Weights of a small transformer language model.
Size: 12 heads of 64, vocabulary 32768, 110M parameters.
Each number is 500 + 40 x the weight over its row's rms, rounded and kept within 0 to 999. Layers, rows and columns count from 0. Numbers have three digits each. The size before them is the row's rms in percent of the matrix's.

# down: layer 2 MLP down (transposed), 2048x768, rms 0.0322, rows 169-214, columns 576-671
# gate: layer 2 MLP gate, 2048x768, rms 0.0322, rows 170-215, columns 576-671
# up: layer 2 MLP up, 2048x768, rms 0.0322, rows 170-215, columns 576-671
down169 102:508539539563553488449514520480550474466507476518466495456513523507558556555436464459504466453494505402433534453450540609463495520496519480474419480477519453498533559480487482545510484538520467548472456495500470500563500482432520550455497570485464528543519512429512508439453511448491485447
gate170 096:525506537564537456516461558526552495502469540473515469458510455415446445562518519462500486416420489540491471512487530476461573475508510542474500506520503529483501539489490517489491414540524496442474537453422401465533479449543503479464433483556543508516521436497435558504412509513522521510
up170 095:452558393460474595494473490570494485484564481501466509551486527495502450469489468476510495570565505500512541458560519468491542496503520511448425511517453488495439454477552463534517507490432455486441503491516584552461539533422504568498498503473500510470492543553504497536536444482496484433
down170 095:491489529603563569494527427527503438563589541501488446547483535482530473421468537522508532463562443491522504551483502495492528525482459524450557499512573486464508534534425469422463450520433469438482509550508434469525516572516486519551423498459421550506517533480508493469539566549446566473
gate171 095:540457489453476555545447489558533522463440540542524526434466485467515523475499508537459377424453471478494452535448436469488456480556494535416485434547459510533489517431516468492527547501453527488488457553490504497555447484491520457492529525540485477468532481445459506510498394455564513479
up171 097:491423506419522551478427490506473468476552454462522479478467528508457488565515571518499483487531504524593535539489436496510508521527519471448574538526463541484470545542529463444502549494466467535550514490564518457470538535527539467494502522474471428518475490450451485549467473499508402504
down171 100:531457500483469552472542485447507501442503484461456578595538507436516495484537472538429440470467476513578448514462516518446542480525510491453514467473435535488531503551475449503531489521502471572535570535419456494538494475524578497462507514477541492475521526435524524520435558519485474502
gate172 108:455511440559557524393490486520549538501485558453505535483531596560514505532527461511520488535429488472482537513524513463503579431469431498469453471540561467493497489443489481446489463490505447463498450505466526495526506487455468523483495459487557520449545396579553529481453542436484485459
up172 108:491509455477443528478519453509497570471475449495475512439509524565478488561441494510486445501539448451523436509501427506502498560512466524499541473462593546465501506557557564521528491487512482482532541506460524520526565447514513554470468431518530455513528446478494495450497538517495492536
down172 098:500531542525481499547498504489442462554449551534531475428573464520465455496476539542466433503481524491464530490518559445464526441431488480444445543578494427521570541493508581557470457446517620525477503459451403498477498506465527441499583474505442493455530440563589532489465488496521502484
gate173 098:500470454479480492485485450451579487493528512425397475590442443503527525536495521504421502571517540483494547514564519535546457558457523432493487481517428494517438458506520511466472483459514495542502529508547444546518545574528519512446485581434456538505490532479491516454521544578510524479
up173 099:521463605518420541455524498488427542557486539532532539457491519448551459520548481529519505497502443510429479472452421497530501471479499473509494514468476450462509503547492547532456526466526424458501461572516513428520479485539563508475518476523440495477480484456438488529515522451488470441
down173 097:501471438482546469583546472469508483472498457497477503522524448483524569471485489485454521509445489564517507478508556394531479456452474506520471483459519481443549537503512535476501576506519492554453495470553495519532466466502552496491530497530526505478517515566516495534427540493444533519
gate174 100:472485497508424408478512555468486440466491475502481475494464563519499455485545509507519450474453416521438469477541417491432535452507453506561431538519480540459472570442509512484565477522573504448435561524515444499495460482444441539532448474511559522479585483512520516471488510491529515448
up174 097:430487484482479590531587557434541560626504512496487487494489504487561473561527538486528419445521506504573517468446476590509487566430446483441444493516550524520483439468468459432479435532554564506539497458498572453466502477476493506471464484503489486517534482469479490536473518547575483520
down174 102:470483478509576459479532567482461518541523485552541489554496512499546412470426457452529518446527488479517506525528547527470480487560506480524399514473580441492516503488475534468488511523546496530553487502556525494488486529481477527498439506569431441516548474488486481504448466511527480527
gate175 086:549417540580538504494499441541479501568494519557501401421480554497490468526446486533551497532532526488507533524407568515553493482474441536474535521521451541453484534509490553506539520552471411505520486493574518510506488495488524453517496483461576459453497547464472460481481504558501499480
up175 086:482535425517492584481488533514531473471509497502472554595497507497477563439509510508460483513417517448474465467508484498469512442526474495507477502563491512557505457427545472478491447449521499541547486528466459543504498449518529571385533512539469493494562494511514455501492468443583532536
down175 096:466494474580472462477533534443486417551503548509476502530533476533469597550513515579582459514533541499528481487433483492511488444497471479555497531483446460536482527562581535532439477441569419549538562490471525506566469443504449435491510438479509453525511482532527530465487498432408501489
gate176 105:527541494492556442432525555522453490485515480458492544485411583478518458467543504482506463492501483508524477453600491499499516546512488507435482452478526472472483538498498471442507487485496555536545487507458480501429430521454519500456505478484507487555492493562581412492457504476552463532
up176 100:559534469485563445545475474523512473517481481475515531497443561479494513471549518468497475494568497508503455584571506547463520538459441474447560513505502481536517467542479477469482538536471531513499444454518464536454473441487494519479605550475418509529505513492560460424432508454552469595
down176 103:545576506493499479437482552498461485449421535486478508487506463524495492419539458528477534449510471573486559492510499495443540452373467541490547480493537484509567460572545512496500513515519505541437509517484548500535555475462487485521529529452540499502498540540545482540546496523578402485
gate177 098:466423474554499496468506489545542519520525484542536550490488414546524559502580474514541512503440548469443515519437468572541463570440477518550524460566482497546490430500436472478533507469455494474460556524538535486553482415566476517545552395462512503566571547562486458470474553526498504490
up177 095:520480515532388466468569459503495479511543498407485467548527492479518528497466493461457504492488468492574467466526507472573503502493412477425467494503439490487531448440561526425574495501528504435582467493427479510503530487527471466396487449523484460484498417498467508533503508536574546414
down177 092:553465509514510487582519542474511495471544480490560503477530466488512494477503440500504459522473523519532520508512459462486493533477452561598385467473484436524481556513547527492460479531587528509510510475484506496525475482582483474538538511544417446477498535469557511494453585512540551555
gate178 108:581492530468461513476515468471503550577510463508472524450503482501508479480519529481536494504548548551494470507528526424495501483521482486523434454525430504512475412464544487533444517519493441500427505455459485542528407470541499505523552485530574521489527432499465495571490478458521510517
up178 105:466469492427454481459502505507539530450467542483485444575519499471471472455463552495501531454475476510496498538511480426498504510456505520543519549569516501464517531565423449436521476485503474488545532534505584448541524482535544461503533485494482544557487580525514515486494518534522517495
down178 104:487480521494533584496535449523516495491429599495534522529514510526490491388512489481577467515481539596432391610503479502505515437528465540466520477503498490491527584405434426490525513460447545632557505482481503474536506485484456520467490500568449505494612498512568422490593502525543498525
gate179 090:510497527530562498512507489476500508480499439533519474553479520500534448487494499554491519509537502458526518502439467438428512563477483562402524526439540456510466534469461508575560474482520503486446513558568439454455611513475494392457449453530506527506568527500527447484544555453455465511
up179 089:478563549551530532551558505521494508437593417556406511444434507514529460506513545469504506476633536464546486445526484484461498547491499552454505463526487485516458540479503509575571547460542456503420512544554460591492537505437527492486521486539518574494586528551504488513491473456443501451
down179 097:509496510479489490451515502495444475530549529519483534493495417481541419487512524481557457523559508499547473490420493554481530499506417487455442502517442530522519456538540513548508518532513574435548559551469494480543489487493561491519471541502565526536474514477504580476547587513526477480
gate180 107:543476513486488534529544489449446540491455507534512563537517493483464525473442481473476441479472582504436526511456502588537431499597572529402525526546440502527431562463507506534440483525419516468532414464500387478434593584571526548507449475521559514616487545509467476424504481472541530512
up180 108:472535479505525443450508465516454467548493459448459497475420497475510485516476511490572543507568411511536501484530409513499494512490447486507498497527523517547535439536541545493604489529502439502489538534536583529495421444451443515496526543446459458483428498425445535548451549454403491482
down180 103:461485504529548478521473496498504421466498484525418506563487445533527490528551500512419509445540461485550495519495533515513477475469481499485526504493479535508544456531503508563476534574514550515460572537471599508516493499530525525479490499514506475424459493508435518506507511481516562486
gate181 096:549470462541549534408498480492475513510501506464551505469475485506488479518542523504467560578502470458505511510588491519458482537485459446501525490520492460422465549534479494559527488495551540510515511517496438455471460488543506560526480562556488593495517519445478549480491532488526530514
up181 099:466589519551444564607479491536469514471486455515450454555506498500514461539467472416511517530504491475517527462383516489562523493530500575563490580525524515403499419484588440527466536470536484500462504457602458517496481470446428468488447533493525514546493463484581478466440572525569488475
down181 104:507529440523499514508484494542522474507534456519558497521505503516496494504540405495494516488537562488472493580496520469504476556508563443535487493481503529582521478481519496515476546471547545487473501458470511533506487502464542358457532504388533534560543495525495480551467545448504485474
gate182 092:528472471516454483480521456481512524430477515499443510526470521505476512494400475482526527482483481586459380546461470450506583523462434505504535477447542454437507516494506437510485522506557481561573480436516556492507516490503513508541498498459487550515527535477461550509486464517516579530
up182 100:528531431552432426503534500508466545494524597522462494504513563489527545446524445592489570538502502538537510470508517512466523525459518519492515528545443488541440523494478556453512497564476487488476502438468427507503505553559496509547515544458573487450548515516501503507479476462516612480
down182 096:500591482535517535615544431567466538502529531488521450496424511438529444494599494514521560502484438522513462417458507517491504459455527425438510514491490529519540560542578493459539532450521502442511572434487528573482487534429452479511425534409445450501382513434526494497505478494503486538
gate183 099:582538504465559466529552484562540507526463496519503565590448485449466483477538434529440460514513492424536507457543419529520542524480522524465440511448478472456545542512490481506501520459441530527498518488506540553526405433481506498464457510424461438426468489448483518469549493508509516464
up183 100:596510491527546524461507500499567465508534479535439489562500524493507539516519470472534562487510569529440468416519471479397476531501466427475404514502465551598528551501494505482505519576496488449467520520437530486574502422471586524515542511489519500540532472579562491490545430522485515483
down183 100:526457538511533461517530536416572516525570544484568564536551526415463474496527468465479471497459495552512440450529543515527461490521457495561517518557498493495539577460514514490529573496515574503527479452437558483493494511518498491374502458474472454538441439487562487564552521524504556529
gate184 100:516519476497498423440519505504554477507494495504429512555520487509547531591521467507559488519475512465500462514510466482469496506441493507534510486544535469519470478585497515493486569521426559523461526589515512574535475454447544507519505532461506519566546534482506485550532480473507487470
up184 106:516443495460498545495497459579511483457494424550515464502581499524500515554568458496532491541489466474553495533477419485479476503533448520494588525458500483480558436523491510504475574475502584515496508531529493565517442452449534466484455552529488482498492447504518517475555400475531520535
down184 104:536516509444527553523469564542471525468545501476497420543479470488569458488511507522476481464459391486531511496493542394556463471531487546507540527454564431517491499530525578412447545562493546537494467516523507527472522492485510526480454517472520594528473571543541536566586452487562520557
gate185 099:535553460564530536577585553460525500521539538506467516466478463513524492463513504572540491568559515561535463523532461552525467494462547529420474497465506561398563480556487490472543492415545562471514573528546447492450520540482539450474469484501496467426497508471426502546492516514565459483
up185 100:443499578438558456529486560532519548490497478494442474546524504444524539500563435458461503501514399495528477526418517522467478551533538523510481503451534482540427543527476548491521469523590514525542458446443516460550457528480469504561534438462529532439510436496519533485478463540539463585
down185 103:493539528479469446504505467461491515504421475520547508521472511538501506502471491362440503519474486478512486541489583424524507474507521455501532495576519448533542487438519494485556497501490470490502471423457550501560483471492457503548489464492545590485492544487541481522527492506592522549
gate186 107:471558528564443523482521532511476535425498420488474529605488507546467470542521519505510535519441486441556537610465488514531480481589490500522528564478548524544523514494460551454527569471559482462489595510478446491515510499512488483457524526512495472522484541497500445515550453550508447459
up186 103:461562505479491463520459497522501498603506534539466508440457477507566466525568521491458490531492476496559508474498576438529478495580539545498494458474484541469484607524517468499516471550468470518499468563432449471482440565482473532459484448530480481529493515438529494533543473498548536493
down186 104:433533461420457466506465469505469472600475474522457502466490469464461464479534602476530558462501560496499494522591495486542463499488479525430549505513440543541493560462453506561481530417520547496435380513419440443510535472440508482462482519487467470501528523465482464510491531611518523478
gate187 098:514490425515552512535584555478506497540422533530482475498460442576543565531533439478478553536498485524488469492486416493503466496552531467478502500508456487408418491479388448537489522545468503479562544542438488568465512532606495482502591514560553478484485437482497518458507418579466412490
up187 099:490501524484481488533454541511545521515484560499435457541507491497468440567472560537494536530410475448606489477525515520498495496512512547514500458502609461514517488551535499459563517565437454511547449425537509589504509484437475485528448518522442508494540451497491480533543455474520527482
down187 099:493502511558429506470480479517470498495542540579439510450503516483533485521515523491516523482441560442557501536525501556521481519471494514521479522560556523412503506529564584561553552489428430491472506519513528528440417509414494445587535428429498511568458501479516490526480449457580524449
gate188 097:521507514472504541535441478508472505471558443472456499419534510501510513553518499443453443567517438552515511567483478497489563462488501533587465526441446509482547504543594459493459526488513532584510444483495454502508493447530515505530516509433486528519503496500502499548516481495507563462
up188 099:497560548414500430465430535562445529537457500526557491476522522511451517515613494568490502469535494644470491531596523478567497500477538487514440567555516545488538523448478493485473456547488484433523526492520490467517509523462513454534533548453450514446576459420428541442452461520493517591
down188 099:444480491553431446554455513522455521555412553447509496390475458508572477465450470539420534492445543490571490517446521492476469476443515519586531579493528421523558470426397490504558430487483487514455495521472488462468528510423446543493487535534517460504427547449549480478536537486502540507
gate189 097:556508501614509473459538477426566454437557446521515589534475509489555487523546492522482506458479546476507448516563483549501554500455506537511523401470510493512483498501542555482477543578435479473436397402501476456536528564508550494506457467602496561460495508571501462434482483450481530518
up189 098:551474456504509472481506531478575542499498497492577521593478544487410531527506566524458439571458523456506373525555460464406472516528420489497462522430466523482507469578476488444520517540476505517582497530476538526500423453447475461506498511540491404438543536543460486511468490538602538526
down189 105:495460465459510459500579509479511518438517499536468529500481414473474433489491476440527475535499578478578462481467548449447484542518575541483515477478528477518470474525506511500540514507438478508549566503429427588537457463512602455495541460497482512500509464562450573516484541451501455493
gate190 094:501493531414412413469515462506534491531514546506504539534478504495470497565493506489471478475536544530555530513422512515488437470493459454506586515494508533489454450512522539524536530538517540461468540480538570504549545580510432509424515509445520468451440503504495536469506508497504427400
up190 094:590526474431502526404528472547465519465496474479476486526510455496452494463526451498518485443555514510513449479521475511531470456463531529441538412541420508528524476502447478494558486499516482426467438526569485479545489486506451447495567540494452467493493552457472523419493493526498474491
down190 100:446519573518529522455503471563533477462571472470492485575461504478451537550569495500525507492545478519506466444549565525556447434445564472479525457541545535521523484470509605484472480489503468501603541519497526450451541500480520450510523489509461552475457566505544577487468552488537467458
gate191 094:421500450569510593539516473408537460481496456517549525545516511511550510580447529504412476547517493517523491464547575496500460562508493438524466475471483519497502426485506561474478472509510515608521547512515530589610481420539457439542443494551431519522477497470495493452439547500440453484
up191 095:540524503503519495539481422498515434463537538603371478488564563493552437504496539462497511440433516504413510517480507457463495568460466476536534415553501490559479545466494539484511486478500511485507554533434512508454471477555587485487481533500462527525480521434496478433482521542553516514
down191 096:454489444498531444530542540445494527554474484467489506516485499530480517492456464547509441477438484476431482473467528447504486496491485501553510387514456451579426536471511462472463559408462522465524513565511519561469468479528512554528477573515453501503419456473436587483516554535503601536
gate192 105:495499520513549561533486567547483469487478517448532546478492559502494490543497452513501430505459442505523370574508468508509511512442467463529444558493437508460500499472492481520544433579574510433476433512543466544478507463434465458405537517511511533488502518485531555582452489421488502503
up192 105:565502456404434506472505472542598426527523502463530498448517487477464497440468477470506451502503497475459418479531425530550489499523545491520499499430437541528499461543483522476522496538420490497492444489486500522519481509503505445513503458467491511513530479501550463500491493528478377462
down192 101:540488458420437509436542521519508484510436539417555514470554464468489531443554436502500488508510442492489477522583460548543510529535531508538551550567507494491518488542502546511467541542441513562524553523477517515532471572504418485481491507447510521460555479512476451474464461540476462453
gate193 096:432456566488527475480463487453469508495478499492521547535524507468480529449499531528520486524499374442526489538477488516414557535455538548571520610545526535522527448509560507518433467506544493520538383510438510599518579538518478507461476543486458429451525483531519499457403521463472546602
up193 089:498522538452613528509510484523469477523502454578567515586495428438510485468470526494489519493485446469556539481481531485432516482498471460532496524471460589499462400545461512500450496504500524491497485488470449477505464455503521470440536459507511503490438465504585532506474465427535461533
down193 099:499456527440513506472436447510541585561443496505443454520434477536564431571470430474477508500504470499473482514508532459528493532459525520503491454538503537473518436520515509499485441418486539522379497416519558542484515485516475460529493547534568494480530467550606503492467412558439513524
gate194 097:518498451515478452504506396444524504401582473510548515529555499558498472441472546454461537555517509487527492422526550509495487550435487542470512581504443473530428540524428479516471507520463527463547532465579458478497491515479523532501487490506433471582465490479477438537507457432474457464
up194 094:499441556501456559434477569511549527582433482380431486482548566517481536571501428532447414549436503589506492479533505471486508597545515512553503483516525497533494525439563568497511523510537525493485437516499534544570549518482496513515512481553571508495489486538495499497458485474554478547
down194 102:582529548442396483408510548478475479477505529512479509516471480550500517522456495499453557570464439450560420505498524542543544592432558485606495472519445499550514557512494592512519435391540544529583508430488447521529507466461492506473484505453446519549466510498429532449482474474483491553
gate195 101:493497498456502443439413481479497470571449475498508457597421548502454493569463484477508524434502529482560516516432509556504486480542484485523516459507520420464501505570389551503471501539487546504427483498463478497465493489488461485490522475471507568461500508531515499542563434488498547419
up195 100:526457473504475548446523578509519515515531562488486490454504471521469541475515429499484507487531559472520528493516444410461490509502551562494455493505507569565566490491529554594613530472526511539526566568467524489524533491481474529507520496537504491501487499445535490492447521482499455542
down195 101:480491467483543530420557526456560476460545550511418519422492549493463545426518465531526539468405558493518510562461482462447528514565529510490454492538479537561559443431501500494573443469446443478484521445447507462480593519584491520440517505478525549496435516476529510479415493517580484508
gate196 095:583495430444469496481467426485541488462437573510496575473492521451477456501516529547470457457497491542517474517476558530469537566453436533479459530474457544429557581552477544508454564591503508491545417498447493461575454544469576472539418552509564512531504455483462478441545442478480516564
up196 099:408479548524507545542480599493553514575483470479505467485534425463457544529473497373529533436527462525495519470462469545521546518547476473497545451495522547509458442501567488500527462508432425539577445441525520504506523486490513501551506491492480444425465475544568580505441527437561456497
down196 102:432482560499419501504419516470558491486582469566410538495526453503537509530428425454455480464487524497458541492454467475505485481534513507479489453487489519478456442426565565474522491519476505468546554503501423539417538506528488457483524534508484470446462435530561505507415508473471527491
gate197 107:531565504454468456536524558497476511450469492426529490527517507454450527448501504475509562481476535484482457544532513480579529614511500486486550459464485552494515404502522565505510455477428506487500490456480406402536551525508464506499484534494486484493517464533502447489511486501484566573
up197 102:519477458514464427526452559574471538466507528578488493435499505559496463446498489492482532558497494430518573516402484506479481404536448554454413524497485470489558505533526521492532579530453533439547503545503422515483483461450557501542538557471512470489525520470474525554472507532477446446
down197 100:452471521535525480445552529502535471529539554506534518479540461521455515538515479530476475443495553522528480489519489525422490546500422575467421481507467488536552448509461539545526487536501499494490467606468487465474482493461536471542577503556496544448520548461497532491542502526548491558
gate198 109:477544480483562532443484494540464505489549502516448448510564516525461442532580450499477550471495539441475520502482495494507516547505492557543497490551477516536519530500525476510519435401514520499548564572510494486528395473515473506479459455532511498470533505453492555520567467611447491480
up198 105:479482487520536488494509522489457485474501476489464568535510534458502510581553528519525529566481575507547529453541521378531481479490496549464501469544469492535451521477503548576526514504503504450563503539484535488532409489461436368484465440514518544469525503517530602513529470534492504497
down198 104:545509554473533513483460525492486474501522486525479517459468566530508535451480485469502561480436504468495527470554536520438531481479460567512500589571424571473443462463447487547558520521520521459443535533454529469536428562534448512468490530600436521531515439493534541456533472448458563547
gate199 091:489524445493473507474496509529556583507542550470575486489474464489468455492481511537500478435479553416543455554538508446559526510454498562476518517522478551433495597453501510495481454502417542479383522491514494538468454518490483516520463545493505504516492491494517505489498592457561547489
up199 093:532482526535543403545573508492510410476481497490426510516493569456501570526493488444453462557490451513484492580479559474466539446580465454538496513427452482529536459569530490506512561472551469484563463467531489469609553447557490531491529446486454525496560492428527502456507451523498554524
down199 100:539514493502477479511454454514421456455516528482427460487510549410475536476421510472463521441521446514485518539471457553526526467520457458451498508449500436492452464460533474543511502515582511422487476476519514537564500481588453536481500472461570463498549533483417410566513496504471478459
gate200 106:486479423494471535510549514548483487436449412403522506478522560487450493495517452512553495416533543428470538451534532463502453470500505442410439548503521539550567454500482545504497549513460549553490523567511508429532540431556533509535498484499460419476491379489514476455445520475501507570
up200 107:432560513501532541453591494510366553486406481476475475538513587471437463491453538441444423472503474503495515474557485538471505519540470561599528595543476452513436557451482482480513516549468515490564532533499488543517499515466483565521513639409544475450484532490531447411501549512558496498
down200 107:449538499491541531515549478377494571525492487499583477501547580597461459450462512454508462460522496472537470459530439542490477519575478538522549532457432518549498548558499565508528565463531457531485540482421479456485491490511396513505477572445429514431541545496536486452543467498538516466
gate201 104:531430497433509497521499442467498514478544483546464485537475479521531469429524438560450594432459564488498542454477449479444526574466414491468443439465501522577434441535439468491481555499510538467510472455460551477500451489491537497551532502436478556450526467498528530594473481518463402522
up201 107:469513524475544454533527518499565511429468488554480463569523577454396490500443544526528545492467525569461494459491498505438469506523533557605522502510558444507514518496467508520432553562515519593384489475453507450546422449480500456506516545508564453471487450502467426446485497578559475509
down201 098:490446477482546513479448467528537431459520487498507491557531483545504543486471547502489470485504481446527493406511513523479485507567483550481400544436495526478499506427445483474477545486507525534546549451481462435512440520471568477502534512490472447530574561465438539485461533510471518471
gate202 105:449515542516520492473566496470495436532538530470507458461493557462500473527522379541518451473560572501475566489497436444533475562446456511547528507490484475515578555465510516492411510478488517529540496515557521503571538480485529548543496508490466559513563480539496520491491476588480505530
up202 102:514513459555550533504524508506508581502464461530549483529539444567447507500521591459448487505552505531503479400554505615475611482548464487459498514436587504486507519472430465517511557546479494533519491436521485510500466462544470471428487495479446497470480469501490523442476575522487566502
down202 098:568511496535544460453507505481481499539507551592522475521520400550520499501501522530538495497520507587490572529429479520480472450558493494534543489514484472552501553507489524533474540441528486485480495571488529508563481527553475478560497466550533478517507547496525477480491515589460467500
gate203 109:535450530489542482520454508498523542521530442536486565471403526504480519532548539491521533457522466514536427463476483573489540605488568457502594380494508485446569507529491511520484565503556549546498500411552458583459446559511497443534402484456418511500539485484432545489480456567502494505
up203 119:543521546447523491544522483465494491529509467485542592551476553503527467534525496520493497495524482542471496488552553532466513542407529491510579450511528507523503501496483505438521565495486505590525525506572441483504515492488490535574502464450526546544529548496499497528528470493492477487
down203 107:505516479442532540479494516575532505515538495454568560527484531495582460523544450519526529540513550484533518485445591580434539575496506538526477495504488488473464548544498543491560472487541531492510470443467511561532522539546480530489514491486482512522514424431459495559561448509546512507
gate204 110:555515476460484512506583568504447530519433495584503493447566463529498491488471466533481461511564439518530485558528489506524506525544474502462533513473510486492589538421527477441428504498472520470559490466482485459494485506491528521460497500518506547506479520528467433573528528499500548539
up204 102:428504416444451463532561469447453514587540560483533433491483484563503535478500443458484508429505473501497482418533469510478457468564508479433530515559522440470531522498429531572493531524513513570481456480572476547520507512498455524528527457525437459500527443509458508473515463456507520552
down204 099:459513553587451469537471482448510469540499507416540519548505485515565530514502424495514507508479478538501463487523534486472475457528486483478447493514446443486440484558511557532563517492550446466449536501519525494497401468463400523511561477541491465442448511495479538491502513542542486478
gate205 091:506525435521536523464516429463427490547492508561478484458552578472464512451453479483530554461437531526489505447534478491473476490488497525463449548518503567437484506491543527560518514513479485521391546531502523492564487486544529479500479508478489468490491456595517451509512544553492530482
up205 094:449520517516450510482474543517555467451537512476482495559505477539550544556502481474510469522495492500497496465490478510521524475516479507420551525495520441557572512448471533502499505506535501462595460454427463522520582492486498524488503522509517588467473552468461501484496485461497520579
down205 100:499517471429459559485490526539483451478580485502537527475508469494575534454557503509553506598526505431443580465480445475517474490499470468432492517509509527455512489427557505497493464556519551495541477493538486459478554472489500499581479472508484483511490510508550510542512592484494545539
gate206 096:505518509425532498471426497473496542469465490540435518505428490485521491524504482496511425413507502545435449497475463514504508458466574500454484503491524495529470434520544541493497459534488553550481504452506505559516527513535479539543546542537491491480469465560427525473533446522538484475
up206 097:568513491452513461634570476502494484531448532475521502525502556518542531547500487520453541430527540495473509527478501481434506522561504528488456468522536526466467587563621518497469534486414451512583484532484480505553506540509506555480478481511475520521497554470509464536456552556525461536
down206 100:490503445479540494553501459497486469531488521480509547535463491540528545467550470447458479438570575592501548531540520520543539559530519560450473456463487524481510500479520607460554560514446506519595530549504447501527394539485557506504460452554487499440503526486573537550506478604518472472
gate207 093:505495526562531443534495499554487456478460575530488521477574488518544462536511501469547487531477498473443476481442451529510527527552456491474450484455544554579480495469528493508445485550492510457455469422466477514580477470519543520435532533493543474435476518506488442468460461482565507445
up207 093:525581477501512432506444503476461522512474540438561481480569472508541513465507475578462474438491511443538507518494506620522420481532518529470466492487505532422483490460526485428472505530545529409544483450471490474526538480517446486484432518482545452506538541432434463503527510557557487489
down207 099:578535524479511496579462480553529546457512479459481466486583492528458511500513506521474470513525508483480499503465525542488445540508491517543466434499571528493436517462507453519534451443450447479581476427475465413494490459518501493513461486553543517555517517465528423483523538462533446498
gate208 098:471498511529467505442484439493468470441484492499436493513536502460502547485525554478527520486440460470541563497561565468489556533559543575525470522544508520506497508536447492395544510536478463545485507564539482507492478545463505505499505513415479501550516531456517495454516487569543558513
up208 100:487474482519455490487463583450472431514467510479554421524515484500467471586551536508517483542562452503449547471511480483549498535439458523543486468496513511513475506495503501486513479459474528496453480457481498453443530530518545486464560533598546527547557470457479514552452497439432466533
down208 099:400470437481481487477508519499482504573525476475448468484561518502480532466462528537485470534600505504500480503407561522521496468517502567506452529495486509484544476565533451541493495500484511419526549514541481591508487515500513460493469573490536541580489488484513515494525487498516505472
gate209 096:535471471449518535415433553479522472440489526529503397471439557522560490515433496580565553477561516525521498517503576478459482481548535538509535536491486457549458537532527489519530551478413451525538590531524420505553522495505471513497484556416539468496508507470465599522471511509480496481
up209 097:555528554548587562508534531527458486424527501468453481491488483479515435476520502438494543443530525549473494487486519412500490515446475553510513564500435487577463469523528473477507468422460456533502550470580547472421458515607509550455494539520583491538458520470462536502449491518482468463
down209 099:616568582498525476445520529483516516492446554489439483435500500473460552458483507553452469499504540516511572438523454423472473493517493485532565514486393501431466546466544486521521555455566493384456492495484486506471440523555516515438539413512476611454442565481503516524445579559366550434
gate210 098:500503522459488463453530542451552501501531521493546488581537521540495512552500442439494509561493548442505587479554500491523517510461508454507501496464488575489518453520562448538446436514559536438456495475467414472477499486522492456521513553555496538601424412543461602467467486539460525468
up210 096:453433593474452487602537495516549514532452525446544489447537510512542401425496512473438442428497453518499549537451551480501481491442509505427455464531485451538531560506474486485508491519495517562616503519494472541456647504527500528511485522529498489548474548477489510555516533450551491426
down210 100:523498421512531561525489530528474487472540467487467486421417492381482526497474522545501512490518496524453432514476538487493520482489547575480509452500458485562505491537442507467437480491507476511488552485483464395493517570508533521575457572514456476494550541500566461524539547514532540450
gate211 103:485481458463430578511483607520587479573443474444462533499529546540519559487514541516516492566548530534489583510407513553494469595506475581539468510541504449463499548509472575451515487517504517494495449541503445497488413497493496488456536535452517479503533534581551530521488495507532510544
up211 099:550484521462488551482521520489466503514535505440452497547500478492498468458563517416394398495521443532484446483438477504471539527556495508467557512478538524450464534499496475509483533489477525503540509593519471428515577583511514508464501440524510504562509591498424456508526547524479499493
down211 101:584510546526513592507518544479479463483498468481542480523484462501518522451475526436495482531524486513581522475457449535452570429563493532532511482563480584451506483465476525519507491500568446521573415496529431497505536502574521443554557523495505485552461549519459479509524474452486497501
gate212 101:608467607452485440562546544506521565456514395510455515484424581507516469507448458512527522484509551551478537512484488596487478498587579566420486462483514533511539475463491518445478486432465513440493513533503534559546424558483557543535515482552423518547501547480472569515509536482420495492
up212 102:566444622515484451521476503436529544478493418518516523451480525509499497467469492508507464533565577487491554481466532488451431468456522545473494545483453521445534486568479541529499545447485531496492504507522598530573536438493497495487487483524435490477454558453530521465558480465477525437
down212 098:535483522539481491518466517453519465506507453504579523441479486560478534408560566560495490509448527497550603477565472509506461492503531574491539509559481450504527507500454489534470551576502477521434491477571494542536475524429517516496503459414449471487481503528474513500470502457486552508
gate213 100:547518510517547525542520495491497463545497456468463483454510505531535462454483474501622440523505498459510528502499420501489548503443566474471522479497493531462450557462499518508548540512484480445556399582523497545530506502503515473527429501430555464478498463469504503522462453446502504492
up213 102:493446411461523451536456528437490507449517440580503472462517472487537455472543517485527533543510428506507463471590516493537470528489496566537581504487441436516528495547490423574516508432449405575518529450610497505521566498514464418460540464499502545498496505502481506524527411529499501497
down213 101:483449463448514460475556465510474545533533489477516496524545419449542588622510418497510524522499478483466507539521482491516427533455476521503510493459463533464483452554436464500481414534488460458492550489473548535514523561485427486559491492467506557463422539483481513517539497453530509553
gate214 103:490514469423467480461440541442525478485483494463544485516518482441511536487462490498500497554521551449444545500489476431532439471483474457545513491543503531524497577502488513480521546399530499510487395450448487477555494515464528523509486504494499516480526462477552547462525522487571485481
up214 102:548486486491579501471563454586551545528491477523538523469511576565488514532558539541492451517487479573549420548475432473460487518531544485455507543484535542420457497490519475485506483543471434434476539484539543462451503505488524515553510482438510439458410559503476418488492414440529472477
down214 102:525467488495440547420474492467495523494484521450518517489428429511494415508544578495497450514504486561535533426488429403492455451476618488473538495480525553489519430515475534518457530532471439422442511515529509494464545512518465487551565513518486496471454483529564495515478511510510552456
gate215 095:509478489495524484494469515528492526559523504545440588491494454556531469521516494409534473549554466548425468510526511512573543538443501467563410453484528494444488530482516498456529492530513515426487523570502416532540507500478563483529479492529496595548448506533517493481511545549521532478
up215 096:559526448455480480566486514532561550495477558463524504487488492497476562511409522506410525486428561510530525499421507526470491476500472486483453448540479455510505429535434469482541586473470526560516511482516470458472423485553500442509494502492450468430504511549499489470557505476508472447